{"num_hidden_layers": 10, "hidden_size": 224, "num_attention_heads": 4, "num_key_value_heads": 4, "head_dim": 64, "intermediate_size": 576, "vocab_size": 3671, "hidden_act": "swiglu", "norm": "rmsnorm", "norm_place": "out", "norm_eps": 1e-05, "positions": "rope", "rope_theta": 10000.0, "rope_fraction": 1.0, "qk_norm": true, "attn_scale": 0.125, "bias": "none", "tie_word_embeddings": false, "parallel_block": false, "init": "uniform", "init_std_qkv": 0.0494, "init_std_o": 0.011, "init_std_up": 0.0494, "init_std_down": 0.011, "optimizer": "muon_variant", "learning_rate": 0.0165, "lr_mult_down": 1.5, "beta1": 0.93, "lr_head": 0.00804, "warmup_steps": 0, "schedule": "wsd", "decay_fraction": 0.396, "decay_shape": "linear", "final_lr_fraction": 0.1, "batch_tokens": 131072, "max_seq_len": 256, "doc_mask": true, "train_tokens": 488800000, "max_steps": 3730, "dataset": "wikipedia_en"}
Each number is 500 + 50 x the weight over its row's rms, rounded and kept within 0 to 999. Layers, rows and columns count from 0. Numbers have three digits each. The size before them is the row's rms in percent of the matrix's.

# q: layer 6 attention query, 256x224, rms 0.167, rows 116-191, columns 64-95
# k: layer 6 attention key, 256x224, rms 0.161, rows 116-191, columns 64-95
# v: layer 6 attention value, 256x224, rms 0.18, rows 64-167, columns 64-95
# o: layer 6 attention output (transposed), 256x224, rms 0.14, rows 64-167, columns 64-95
q116 105:431479503512413458447488455521506458516558459472482499507468477472521493442495560461519522556441
k116 113:543484535473467443430504495583577542566524510475488511502448488479492438572433528561541533631441
q117 093:507479476530500449513579575551500561509514536482510515460426454476511550499561519491563553527465
k117 109:457442437497497443438622614571531534519421507530505413443463493467494473531573548434540629517467
q118 096:583502485470496464407503576421465553485448492459435451475503521420589461487572525523412542551460
k118 103:520512549411495561418555562474571534571546402423502463541495590476582508532408577569510510600500
q119 103:494528486513491445559422531461531493592558403474498579492424530491533409516587476561480493496417
k119 104:484545468532507474477511431457528460489548353504481528519500531536575460469554485522433560444421
q120 103:445571515382478533458503511480583501577529447481501516521529538484457379540462552529540508444547
k120 112:421499526448438459549469455536453531557464501415507474552523445417517431548467581483522542532471
q121 096:599566536447512475484493424510420492486455576541531534431440364497524447464482521496635498530532
k121 103:583546502449439556500512444472543486427497510572570547462402442538510512488519501479445490445511
q122 097:433468382489521526484460509517437509461447495596496487496493564487449492471540337428574531428453
k122 117:449423377526592546465387564520468502472446468598578480465388469493470494488487394498556570433532
q123 096:469517589578493454474567560476435408501520451374557531557502469519503546467608511669410603548520
k123 095:429470606478474576569519558556408501480502525372499486500508539495400528405530526623496586528512
q124 105:576440441495495446440546484521509593501458479427483550497504454583478430476407544479404512493533
k124 115:520566477492489519520476434504553493427464529534460566475495534548488522416433444414493536483426
q125 091:552563509521525594533425499434450454558477437525503405481523534410499570546564466404554579450463
k125 101:536478504502458522478407564496427469415499411529537605489518514477576612553511442450479523463501
q126 094:396633514430530487549519427478571438485472424561592470494474543433470462502556476356487490430449
k126 099:397582574460515510469490517461409442459462370519605580471462498461447467520527466408515528444400
q127 095:453492458437468513556552399504497428499422494380516455483506512459447492618471548532491533502500
k127 106:411415461410518567574402441481529424520502525436584497495511502483502428537384442493484486466526
v64 107:451514434559522430529500507532506488489528539491473559499555477416388504509437485602582457533609
o64 100:452549639402583542490477389434427453565478476577497468484469502494536484467529450477428507508372
v65 103:507496487533532536560488592472554396552549476457492549539557474462473508469499498455383506570463
o65 102:417414454496412613483498467501510456429503518544495406536479582555455510567497582464616509514437
v66 102:585441513616560611596462457531480467479556513564538492546429543411486505496497572525476419470610
o66 101:505470465461390473507499482526420502423619479470510474479470554585574569447631529521564521507414
v67 107:536553528489455551482532483478486493560535564521483550509501563487467516457469498577569572421458
o67 103:544520583572551472509419464448420606455542527503520514542412536508517438485520528477554485615436
v68 109:476455482485499547469515485446502442386538502517451502595441504426558612427455434538525496500490
o68 100:505426486509585482593434502479493428531585481407446468516523484544494380482557558450513522545508
v69 100:641468493479480562539562509488482431540439423458485510465525465520348502445473471536462443551490
o69 098:420598537450520498515539560509479393514465476445530480545552438522572513460544488479506467461420
v70 105:450539425490506564467510558473493439536418581450488492574489472565350434465491489561419442547514
o70 104:397509440538520517542428443474392513594515528513559407458488563557505586480521471500508545458488
v71 097:482547502549559561429588490494552525403563602612448484496441524533526496523402504592461558425511
o71 096:588529514328492474493441501534428510539521551458499496459542469471540423512508433504606510573446
v72 102:539550482473613571467472462443571416477504520572502462502441406564596546456485522523564557507475
o72 096:428529593482533417524515477628478464496545598470479516475581481452497461542461577445526474518670
v73 093:490414577428461487544440544522543503551555450482552428499497465442478479544611525471506531499401
o73 088:456544475521469492510397384417483583476477485512529546494543452502467475521480607476465509555563
v74 094:475410429543449530605459521536504513432525528456456579469492484511517481521497459481526507473536
o74 089:550530472535509439496483517595531545470494480561431419508507522451516430514487607556495521528487
v75 103:553464492558571530596461482446515469567520547486490501509436568480598502476505555467556561498475
o75 096:462523534513398510472517575426516475503393389492568538509490460481473453563633567570521414590428
v76 104:531480487426476496429494448435415534472505451470509529516462552433402511506540466539511530509591
o76 100:492440510488496528552494443506506564423467508463465473523638472532552528419526411524466612535406
v77 098:498416498416495505480482541524495451493510502529510402582533532501571542398462510587463504544486
o77 094:469498563496409434550539487532496459593456513500483603410486460539489483529499479533478526505579
v78 115:501424493500416493577584421524581466500560513451574498477573526507457422524489506452461459492513
o78 106:461561578534543491497523586428450429442509461549538465459502499573543483469560518497499495516481
v79 105:506485413447415535566486458450447523478478552403530509533491528532559465560492458554496516525471
o79 100:470485530579483470491497417490581624573404537580432458601566448583442504460487437463471457429512
v80 106:474459534552662546563487561533499505441470587464542558564555535587474438539617514546574498495444
o80 104:493501542506462468513541432485550429526450491506453417402516523407530531570554565500553544508483
v81 098:488495579431470521432546534511546475568568527537467500577502478472513505461435529486548467492511
o81 092:505529483565542464480572431524469519485516430488488583423424547529406562509533423470517518510538
v82 107:444370581563531461597431493467537422549483502447543586453530497456488507501511496395514467498503
o82 104:580532490541496496552551434588473474452482538516511492504525477480485511420511475474505566541493
v83 100:411421550494453510426511585425535518538439427485530468555632569519511451462444486391447435398434
o83 094:545590650465435548471529544524550519526485422410546608506487535509484571567488532437489520585422
v84 106:510505463556466523455541596594605554507538488475445503441475563586382461475505476449464532505488
o84 095:435562473448474544477600495512543417495509533521523454435499554475553464511489610500465526474544
v85 108:560544485532488432407545467557487549571476556479485541528578580503465520533479457553489498578470
o85 104:388462434549492461534486444484469457522472501501400505440419398542544544500497375540462449479529
v86 100:527382467514482544516584548484503473516523420544461471476494472425538524564495464543422464477409
o86 096:542502544447423479486499489472500541492449496469570564462580607503545540440515512587380399571548
v87 111:492478459474432567487485480448536492431480429483513483470618524528509451413487558446487512477479
o87 105:480500569577562449560513577563511547407538521509616498558504458489531520496519558405517501452509
v88 102:454487521522542566473558588462569480544579514439466395509508497579493419520536482530486470545479
o88 098:421460574409426509518413429440435589436388463526573565455543457474514464579425472439603514474541
v89 106:489493568466483502504511511478384573460576461530461572449463482519497579548497536460490442525492
o89 099:423541492508527449454458507459528521562477476506562437534500553426431503453485399527481685470518
v90 103:548520518578548454527573542585545473465496458502475507497502563531508460513561450507399487458427
o90 100:510514394539597532434482479383491471542584525496447493517471540483502489492564503501577455528495
v91 108:507544460473522466424451453395482514452519526544485513540517361461497546583523525482557513527587
o91 103:517511533505537473513525494539501501545493505554492466429417456513518444417539335540532516484497
v92 101:452511487524492472429428568499579458412476494537560455522425460521496525417531467497509528475554
o92 097:458510545428517531548456475555464559570538581494517500511525528432505553573527485488467576591492
v93 103:508547536578590507560509426513443375508475586431487478424543482495462436538461415476549514435541
o93 103:421508495504515488615449479597481525462551451557490401568488529566507500506629480504543612445461
v94 100:437476451494420499519456535536505522527586489428471589520507487547473419512443510475454449535415
o94 096:523450522553556462464601509443440552467417487555550489511435510417492549375507530471515560525489
v95 107:554613563470434486504545530540479526571572527443475474543571505475487526584495391446465477513492
o95 102:509530423461490513503480481448483534413540433506455527483522508404532521524525481391463535452438
v96 095:524513475443491486562487448514494483660515563518489539420598514464538475476552478512454501521508
o96 101:474518491471505466511547556466604543426448527442433462426518522434530518462549551557542507503460
v97 101:575482524538549442507497414432511440545467545395483496484557472486467556483480591480477569538465
o97 100:499531555568499548478511490535492529512442470526557544473454445485473564491507537490616499441559
v98 108:509521468483554543603456520484476504455637432491550483461515440469605508493502533529548514527493
o98 104:428419491567449469458535507452396494488491536501481604486474560476442550540480590576461395524513
v99 106:572532468475491525439555504488503478545475543481456536498530629506502623397492536562522519376448
o99 103:474588485518460485545446478559492546457502469482513463458505512493553465574553396430598513502489
v100 101:442506579461428427550578483453471488523529464597504450485543477412507496421525465543531514506541
o100 089:541502420495511487571513563487578530479508523550527580488451489523475453526469546438405538554443
v101 103:496469445507581537464551521592398503504530450546549522448536499435545519419513523571537433485479
o101 094:452553548440538511547516506465505560431476649438482529497467565595634598550553562474456494478486
v102 096:470420517490552469430485519526438481511389517556503529495508470435508361507502477543463553504457
o102 092:410492505472490530554478500546561543525527553452442488556551477633434482467405496533588501556470
v103 106:455446551523531517473535496533524515491392547479426501513445492513496437493495450461566531603474
o103 103:494531416539548605489492451518493516493446535544604380468423432530500452473495418422524501513528
v104 107:592590593484441468499551489599523503441544537567435471468538540527503487521609434498457509498534
o104 099:532574496436491451435514535398557512525570506494612626515502516499454489441553521471570535466523
v105 108:491545465583506503412546605567353435606526575476461516499512572536503573440480448540562548472460
o105 107:519487499452572545549463395497575525502512561479535501457529538566475459644521437461538462552455
v106 105:493617500471565492489458510477500444413520500468437417537433524437491401568535495535515408457474
o106 098:345385479394470475522548533497586465546500516485578547527573506569474546581541484557494541618512
v107 097:413531545588481607534492408441486526434480529537441430539473466494513475424534470479411506515568
o107 092:469525487457562586504543488494538489509527532485501561594597513474449479535483517506548514470482
v108 104:513430510369441509422469448541547525467474436460532527550474463432384509370460434426502518487525
o108 100:541611521515529416468551596460482513477543434465523513469562540545490485526475546597527530491460
v109 092:557427436444608527473532577585555447468452494470532467496498540498506468565434453559493529428454
o109 090:408496546413547455492514558525480563482526564470467478491431451492520483576567457492461398513538
v110 107:484454529469489456454548480509612507556496419516489445483534593486438426511585462499497508520484
o110 098:521470496450501542525546454439441671452410531442432576513589560513485482487420476449460476546443
v111 102:468461490496425550462472432461539474491444542429529516576472452438542428486497477412497544531412
o111 098:497380528525562538544499502521435555540494502550517469534505490472453467542502573540551497539480
v112 103:549444645470366447565464462485452546552387561529564489455462395477469484601529427512429481546524
o112 094:511419387378559437443662523502388454501547434446530522496513539393578436426496441403479532469493
v113 103:403540504513405461476546514468434427516497559430460539546445450450550523392500492447439477497555
o113 102:584457463453526506490460561480547560453455506532462471495630548569470520471543485467435501505534
v114 106:480467496462461544531570450442556491559520445484559432458572480540478492495554565447506435505398
o114 102:558480528535477453538609567527430448525527490556540576517420541490401509437491495487458489452543
v115 097:448480450398446501529487553608581522502468487492498512479508473499466579583445515567519447606467
o115 091:589465553500467456395453499504516512531550508508508478401539548492577454429469511545458497418485
v116 101:539485575516416455387603464525491558409541511526553547551466574551473581454508545581527489452412
o116 098:474437450486556542473451539473368546514463515428439399510448437483429461483476441517415439452539
v117 101:537502490530440466534440430412577455499447420495495515492392601525482437435510534536532523457489
o117 096:406471532459469575612524567488503402527470554458504434440490518479408468475452496389601416582501
v118 101:456544504574487527521514567549504387461481496561466456542469493568520545404512549550470442554512
o118 098:418499525575543479517556452419479427512575456432396520596594478569453464488409516461525650458431
v119 101:460509514464506477479392604519544501447523456384556547544451443470418516546475558467460497508557
o119 093:455534421451530509450517491533505580425540501562492486518531494527536518394536566504480595440538
v120 109:457579481552479538463484466466483572483619559551548451523546590505476459580531479498477493511475
o120 101:632450511498542419488524509513468375418511531456510461522532351528507543435455522400537440484448
v121 099:432555490424567469467424539531426486560508507458414565472472559433514410499477543516520522516527
o121 100:432494527538577490475575546431494434508501513544526532491501472491475572417621529484513489482546
v122 101:481571464517541456385497474515477416490521524608416562463527417556454511505462498536547434506492
o122 095:511484553479472538584514468485482518559594514482461418486488492576459499436436401428496530518583
v123 097:497616483464532487485490499462472507533496582515533529491509543610536407416518465449504447523487
o123 090:461546562550630541516478460471490495420481428505519607568548505492548545504547489495516501440540
v124 106:444492416543456474608554553519451511500543586525540552431445526530432530511460546532470397497458
o124 101:515691534495510550473562455493391451492514515518530472495401490462436497546458527559546559563476
v125 112:447478501532560476485474482506442546467504587579506525515489550467483555489521517576487540507504
o125 104:494532541475482530524551498485484533600511478469503479503472474396559532539479521485451476486552
v126 102:496445535532546471525618510502410493573454406488447554550556552559474467474477530424507483446476
o126 096:526515536534465492492502541569532574420435519472482448488520442447462530504499504417435610484421
v127 101:518508494454441574359529570459468444392523507446517491538463551515559433375537588548493456459518
o127 091:463473506535493520503443548481528495477401573514464567477455427495531470499466506487475507404573
q128 081:401429513491543495436529472596525492515473402526572534602503470477552491453495555435590459390487
k128 094:504525491515505453463481557530532614477572571507605453547490491498489497572501494543520440486502
q129 088:428481470530514555466534493492526492456529470499502473603504528448489670555559577555539445409513
k129 098:492526508512474428465550434525451401389542503487493512517467502498504533557604506512620505491460
q130 068:561516487480451534579470541487509532476501507528414469399521559556459500552441426538462481516476
k130 068:561448480467474354468476524646574408476454543570462493497492588467521552534539508457414593497430
q131 099:517474442511489444441559500612530503491462528545544549562448505518528504404485471554505463483505
k131 089:458473462522478493568440486475518575449567398545617480495555470481492438568457436501566544420523
q132 106:456520473546441551439512546508518547556394467539463535397542523538503582540506460419532460467505
k132 095:560491498507512493489547368499494571436488440451469482524534500425540432575534528500473536401464
q133 081:534490498478531456520580610561530470580498513430471542585465524502469515474519585508513561526495
k133 086:471488486460535464432528509521534541608440453538529523495552536498467397607423413552525430486550
q134 181:358488399488524541483522395545492468562535482511496545506371495465481562442565538547478442453575
k134 125:416446558474465440544504570550445514541489534431469576473577394511467413471471460606487569611552
q135 076:560427465553502537437438456454549516434557426529514503432533509505425553548544417556486532569420
k135 093:499536444544557513496512463537566614470560519479500538493479450594485481467609460488477534497542
q136 099:506498469434429498566549469558607484530532618537543472502488514509526468602488445531538505450523
k136 103:556583470457527512492528399467523545487635609509507470466495478532487445522493511534535489496531
q137 108:507435518496542485529495419505398497513543531520508365503517456509469426517565575462463480559584
k137 062:489476400527473472480478500500438557583349449401500473493490448442491486445455453461573515414470
q138 105:452477442483576545467445477602514429459556407480485554445498498437571512498552504568520501503513
k138 092:522461514479558468518439413452481558485488450393484450431548544557402482497433464397574538569537
q139 063:498527456482494501517516461452507477457486576440484509387521520542484511529458474537467479537472
k139 116:494460584659599450541481526569397474524540515521510477482524492468482465413547475525503501458485
q140 104:417469467518504576405505482486479537531485548508485443535484486429513470440505467431485497473583
k140 101:507488542424483398552504478543497558568476544509506547439470444571387559426464509530567463605495
q141 106:532442425433430444522431534527456553513475415512436497542526436488477440493543549450547425479535
k141 091:513602526473498447487495583571513500516540618480557442479464496485468515515436486483452462516532
q142 110:536528468451524494485468528524538488596532533521460536552461589503446555499521442512516441507551
k142 112:611420538527421474424448460409435541467480515449481480508526490531430672462594575502560492566518
q143 090:501490445461506483598593434538587559480543470491593527464526565516466508504575473382498440463514
k143 092:545521506521527495479587478467528515471576525490487466492504434592521531501490611561511516496511
q144 067:491535568522522447540450529483463545538535509519468500554484459463545567497526581414518511468517
k144 114:454465556558493488513512522649513572404513634447421415484457531514390536499437563400450494511507
q145 101:436553581522539480490499553533522474468475513515520551521513487488536462604429437489501483464519
k145 097:463476427454487538534495562497567527468480531571525465526503508489472638470493442477555519483417
q146 069:467459451466458517530579538563514453557519463576609500549510492410530416487494510480613518472480
k146 108:444488484523523510521446529532403506550538607465541390583445427451465572505494542534519584428526
q147 139:577445551501426430481462458450488487469472485450442414417500429423505534415441443462497514499511
k147 105:551498430420471518499440489488521412475520517428524472493526461515480457594541534577609478472470
q148 104:455468507532463447489447498548506524407543547560498520479481471519496477505444465478536562494534
k148 118:505467420474534538542517492495492481503504598451593404500509540457566506472493596428531449539558
q149 109:492505440491535489509514464477503434488483577608477475505491538491562540461524549445586478597441
k149 117:395549527518459516458553470502544533482499453479493481414552549460442460591480462461477595398492
q150 115:577389482465449442492527502585569495429515482582583548468525483540496473569456371527563528430456
k150 100:439500416476523578516489527580484583530489523487432398492479379444620488512562461539544556456641
q151 097:545483500473613534496513504613522492474476485499415514488497530474591589469362407446559479518572
k151 101:449539453495477477560487519533533530461564578489422446452585485452418516493510539508414604479481
q152 106:441431484569599427500509534523470496466575474567444444425526504467437601475506510528493507600469
k152 098:507494561523465603535539485526478525534521443377382566498484500502599344466540512491498463579529
q153 111:525489553493457499446406588519501475479421455506399519540493435488483489521522476505595514563553
k153 099:456553498434478583479575477425459515505515489501469594473607485450579556597507480511490432619420
q154 108:487628553492521545504498514497554491545416437481510477560466534421501456507443522501606517459456
k154 105:526543466497535499501527488550485508491513500459541589482489559511532514464523488450468546527476
q155 102:492352430455458556485510504570564408498538477544583509395482474475502403543429497465617457523529
k155 105:445460445484567514448423542564425598450474511498524436538428459561443528549545487524543563484527
q156 106:500501561547488541443503580531503491415472464405430497564499553501412648536514490578435463443482
k156 102:525586536534546491538564450432477442462549480501484565493552485487530562460476438475463459567473
q157 110:455528402469447487432521484523540513539474605524505517560543480422463441470544595555513478497500
k157 116:543517614423497544475551562373512498567574406630525489505585505528476523426586418531524467508515
q158 125:463559503512498571465537499434394495608479493472479482458401518563565591549508488486488491505473
k158 131:523478494517482476567495489578541475480470535434516490527516483520422428424458594402495443497479
q159 099:511530446488463430548464442548502575484541454579480461440490562425464457530478439422481566539511
k159 099:534511504363508463454483474446556475557447454481501529542495482467512468557480513533492461513489
q160 062:441407492462526553420517421598503411500466318506552518550522461510549504471551552435584451374482
k160 068:520502482444481477530529488484481440565422343537546593504493490471520437481504455521568503514455
q161 096:559450551518587526582445446484474448521438571539536466413473424515585533562460554510470474523457
k161 094:449534536439420490415644532552479486524520589453465488495542487471492527574569573467487512457490
q162 102:422508511517520575502538493470519516485505459457526542542429430530464524493525525588523468487525
k162 070:503551539500522491472493558541448565488499629456483491538506495536433463523499514526429538551476
q163 101:501458452512552505469555428443436429568517445463396484485420502580528572505562435561488492448432
k163 098:486493462475546500510441453487462540533491485469551475537488440440542443510530435576496464558470
q164 074:592595493394453515503487565475567629472457638545526551452508586478525550438500542491521433477513
k164 073:558455563491507487494524541422443442581472580488450473534539545481490468509503592537516482529513
q165 103:537544453432432453542484504438464504504558514461470564416494465553621475452490518536513544521516
k165 114:601541468508552517452460490451510448492510460581540544527471548540456507587509507470527434504538
q166 082:536459516429535459523531485508530518483456464482609553455517481421490492549446521484553494416593
k166 074:476389443555498519531552435422485530404534480531378496457515474452538498511448476460478476498475
q167 103:486484480511448606494532562500558479501546471553513504449449387411480509465583495637535561467456
k167 092:478505440443530514455565491488599502501558369499481528534523502553430502557544395582526483584561
q168 103:543504526507514491553572529602618533513492461458531533481604511408479399487485546507475506485431
k168 093:500472470549577476403504522508544518524445575518612597487563439517542572446498456470573607453468
q169 068:481533531439523428474543457496555537541508484513575494583504464449547528426534516419563455496569
k169 113:454565489456456451466503513535570463488451392534547562455491504418471598534526479493478574417467
q170 095:514453495547522514557492504573559508438557457502487578488432506449436562452538508517452546448507
k170 094:588484521517605507487474557438499597431591533431501520490549494486501499496524605431571552440501
q171 165:483576490532459532440519587401507500480618482405547544503419597442460499410576541500539421500490
k171 060:529481510490536411513422509480489541565455375526492544549469505456508489503520439494555505496463
q172 109:602437496544469556499560353476554539550467520434468505522427433557513414493597458443446388518479
k172 118:542458450485580411504413512586454542525530459400466552587561413457541511479464563486450507538508
q173 069:502573469462488581464569532496553482543405461555521562437481514580422408523546469524463470547587
k173 104:506475431474541527507471473543431435518515353575529570568522452460608603470537504562546420477479
q174 117:436500506434524533466481486526495453495524478526412498475458530583543505491486493474511523456588
k174 114:479459479466503515509515543548598522473425501561602414484594436438454538496446598497486507478512
q175 101:519450517487615571454474512484482509527449546500558630416410524428541540491478474464548511417489
k175 106:560478521419574532416509486467528491463491606526504457472492557489528528505546411510480531586554
q176 081:492472466524492510470495466492563434509450399582482565581515490518544436462563533535586555438534
k176 059:505556571550510522509509546502598553483574494432385502501555503543566528498497535476463480490489
q177 114:589488486512511480499549430464551464514534571475498488572448411534537459553538547435432533494513
k177 114:486481494397500481369568491447570483536524354528558595438614541533543468516495479461544480491519
q178 084:444478511550473400501509416542536557493466505513536502523486539496526517527487424452510452474429
k178 071:535557445423461532412495452454469458408543627467475452514476522586473514538539543475368493521530
q179 113:468503540467510491496499446558518486509473605532503454521411551486525403435479408529564478533513
k179 108:402586461424524432582508390381507497534475506552507444540563504533540546526528481565464486595455
q180 207:540523507492484487519500515450444565471492534493397428462528448488549502467482442552417612524456
k180 128:507527489555508485533461503482452448489437464504532454509501501510481562502466453577561501493517
q181 212:455516455506517420492591487537547469518434439563490505553467454450475491467523643628514508424480
k181 140:463495489538589501503454498568500430447468515529531470511447579560452521539476432602484492465485
q182 120:502586559543451494520396596422491512488495571500537491510484484531585477500535484478493483428471
k182 112:549552480414398527511520515468542431469604462487516499490511518495565411537461479495498494477411
q183 115:455499466525479555467583437615480466511564472453523479518399541494470483469525542497489430453477
k183 118:410461497506527542517421525548548454517516376513512556510479455444538532602496492488520557484540
q184 113:526478484539592567462562460434486490614479489470414608539578482505525485447532476416495466490422
k184 098:463513502554424495477528505503582488531567528538489453466425549487549582555499547506472489495496
q185 109:506534537485530530491506484510460569501437522485534446521480516545519606554524409446512614552518
k185 116:535532542434514524452462546506476456524420522438488516553483538473473512387518487543486467430433
q186 106:427467541463475437457450495540531467570496492460521483593571454416446471479507456518534390521467
k186 108:499484510445496482515470483496424505458508591507425416545533579518496459554533417387473555431435
q187 113:482504513449531461579611467555448459585560488482552481436527457512469512452557510476418440527510
k187 126:470534510604592478539422501535509467530446501497470567539551476537412548460517521495385394533497
q188 116:591564456437489461461567510532516457550433414492499530536449544480537518517498488513553447456491
k188 116:458493591576519477462488536554558495555568542484505461498508486530487535420509522538483435445450
q189 114:522528483465510471525533482502565505465495436544499492495530531509539578422524487487543578462525
k189 117:462571543538513565509436529453486421525456595520533414518585391490448456492487544587435516541477
q190 110:512525491554428543438520495455575523492400628475498504474526441510435446436451505525499442557498
k190 107:479539493487498410545494425471594421527508373538472491581509455502498475548475438573484520524458
q191 120:525421572550497505535528465493461524503518475558508540536571517488534570511447512499522515532500
k191 116:491471546566536474582471442552512502464602574467531484531550512566395418587509554637427445479467
v128 102:441563493394485576480499571547509547528500497530522586466516464454543428547445473474428478496521
o128 118:532429510473538512540478525489580452484478518461544546451564519472594480507328461453462441479498
v129 110:551503489539491473553451505538509502498385484448376516542525492551568426428429476473457587504539
o129 125:562458546562438466418468514475564466402408519572377512513584525508470523516500469462480458477485
v130 099:449455478500501499516481456478537570423569563671568468500527434440568444474518504594484420565574
o130 109:489555455460585486478536457419560522562551530592411401496482447552580528535472546466525496597561
v131 104:495406364433515380499514577547497489490527471490520450486451478488484530549538504459485552583542
o131 121:495428447464518489507548485523496528488555453576577481378488585546477526509494453517555575505445
v132 110:496504465504485516542536510526435407469525443470457467515521566551479557579621611521459550469415
o132 118:493456474457457501518475549459461514491565405543541471519572479510485528576567526536504513443429
v133 101:499510585432523455486526499455493546426518554480523553437548474434514442563500538487454443550577
o133 121:533553495507462415512480506494454564518547557471494436489505513459572440430450593578417586484533
v134 100:497509534485560524504511523553522521508530417465457484454551490522562467448543479491514489460479
o134 119:529515550558559488536441580484432492418500433474468601465506648588533601433478553426455448442456
v135 104:536522535521600616661490426461538435534483493441584445467577494497427471468510458463500455458502
o135 116:525515518616496507518385523478432438410446541530508455441559523481493479485557446440504458463522
v136 096:485478523562523478554479469453549624478418596548565463470603520434535448534570525496429535522564
o136 112:537456422502513533504576464447579556440510589502589446480500592567386448478534527503415443395490
v137 099:529480574444600474568620500571458598514436492541511451466568439402529500454492565514483470528466
o137 104:531471664431511510556586518544508549553544476606587505535507548445576487578446486530534561486430
v138 091:579506400431484619573492487477566476495530464447482428445447462479531456500498479454548558476423
o138 102:455549520485442516657540485478539471552529432493410569650450541428449434498466455490496560493505
v139 099:561524427486491461471471550591478481474390557593475621592400461445495451558460543501519420504531
o139 113:515494504538442570452467488517558472495432558589486514612513487514472500476479580595473455512584
v140 105:475423468511456479447451486574416557474352470467437533485508474593461546531538559619512580456499
o140 123:483447512496410629473483584535469532494509414407373582502469530563505529543581593583499527557552
v141 109:488487506494534513564552463490430509507545451532523502503479482504496563465486517512508469466475
o141 125:431491530494525526496526527521516558519473582576541535454570481453587491493452474529542511505483
v142 098:465552568450527406530519560439452465463519563477556560533467534486438470387557468509455562483463
o142 115:549485567521537482533547505456501494423408632441466505488495466532536549465518462469523467424543
v143 110:587552539497463560433508467447484561525417428444519509455529476440582529499505511472452526456540
o143 129:573524500501498576434485617464470533451477466441522428426479484491517521536526499384460477466489
v144 103:461497500521470514518488432585531419548545524446536441592437408494515382464461505494518580517511
o144 116:493495447457431534551507490477473430509491534566406441517496494545581508449512522559553474567511
v145 104:481578480484460445528555519538551523551535390501524517490478511549491417505489529550551430514482
o145 110:539477558470445454467454493506542481459490411490442559471569543532445462507465526601547485466493
v146 100:459525535561513465495471433531473494383480461532423476495583488541517424551498441590471551495486
o146 112:528474490459540493429431463537478540427458419507451506476492596575407521583491480488498475399509
v147 093:605489531564527378466587382427586519559497449518522426533487432689492453474472493574519527487457
o147 105:509492528545538431554475388525584469540577520481434431496470447635481485556469477514546490483419
v148 101:516449555455398548471449555492499454438496486496474553450493510408556603577500503347441478502452
o148 120:526534511465546547444539548579548542554521606530501479522461519416535505493478539506533479567521
v149 103:530462438405532476539468476447497442519550529454491544520470465511522471477497458483530478497491
o149 119:495475540500483555473513428482495510515550496544367528432524504456489459559514461504540525578492
v150 109:637521526497540426530517521416489516492499471523452461562499505565473493414401498431463528495519
o150 124:543420438512532468520565511518539520448487427473428481505522508527505536533492420531501491534465
v151 098:462520588516549517503570496550452464419508458468429495499453516535563535453479485474455476582440
o151 112:525524579492489523529507472496444505531619481516473536439452442561609460484559411554548493595468
v152 099:523483558479514590554525549475511528486555485432559403542502465466498453480406456518557481564476
o152 108:487468501580439474502463557517541517486544573552465518451536460446513455504405466434531560551505
v153 101:471477498549522548513526490484573504500488499553501469386497588395552479452525457428481490437514
o153 119:543504502501408438456480485542426471527447480636487492471461466482438460494530517468537448467454
v154 106:394500460523478546473570536533474506544528442476495484469491475481627556492450506498533469515519
o154 122:422500576482546491491557488477558474591570611414485432546542426487474459480564438508490535519517
v155 099:490475625541523518538540515519576538530542659454555536525583499591523497499472524533445417508477
o155 111:579479506512553590537512474413570534512511678441448460480489482553457476527563476539547444558470
v156 100:501514491506537547488465499585566561554487465526571523428501497446545541523516499625425537520564
o156 116:509480490462448535419405557424534536495509470493626481504417482551525492467527478486490550443502
v157 102:565484538526546393512518446486370473505590440545407539398472457429566481473430535548437365593574
o157 116:509530555562497509491548467477410519600582447445415532441469490571534406476562528420503406565520
v158 102:463505517574498519493517445518530510539470436424587389479491510567547475463509373419519530491549
o158 111:460427450458477577508458477592482453531518426422596523449513421474507490471526514490568462471470
v159 112:495551449536465515541450545526473514517434466534384487466601563429533535484605483418462389517410
o159 126:489455478557643579411419566496437577556481485502466482441475524448479516558516506526486519527455
v160 107:477559540519424520493376434464442452496498404450528456492499528554405517368576488509600468615429
o160 120:481530607449490550531396459590495461463481534403595561488524541543484530556430442495530459552488
v161 099:576527551479479447484450463481574451565633506468511530510511418507448510483427456557466505450524
o161 113:546505487497485457551514472565403488505465541520548500458523549503427403456514451409495508470447
v162 096:559498455512485504489533473533510426455395465451510599507469535489559588431537535463520439507453
o162 112:581447609506482475460508525505556513468444470523574517575563472484586539518617497521461522568490
v163 105:479476456471523495487593466435452403486514418508474510513543569436443543464591437513557540476441
o163 121:514490549525475397549584488528466464451558475481492484555503492471447476468501524592474459518382
v164 107:434447462417519596435536541568545427529488456577498536513504472541500519487458453519576552487495
o164 122:425482470556502485436510525458508534600514480556479540572501553521520480492492513440482549493508
v165 110:545546560453559487606463486504568522568575571464584492485510449467505562551613482469542558487498
o165 120:507593526476524445619395514527486486475509447584525495468485588497466529598455519513543515441465
v166 097:531479474568504517527508585540532484447494514503545475485533519476518562457482467563475466473519
o166 115:476436435478573504567498571533507468572481557531510404502421586563447500513499498446386497559472
v167 107:553444422401472451437513499541500481493524519537533542495484542497404537511652513542566587516546
o167 122:495575549422561532413532508454521494498491419506498534506486546565423514503523483537532497421481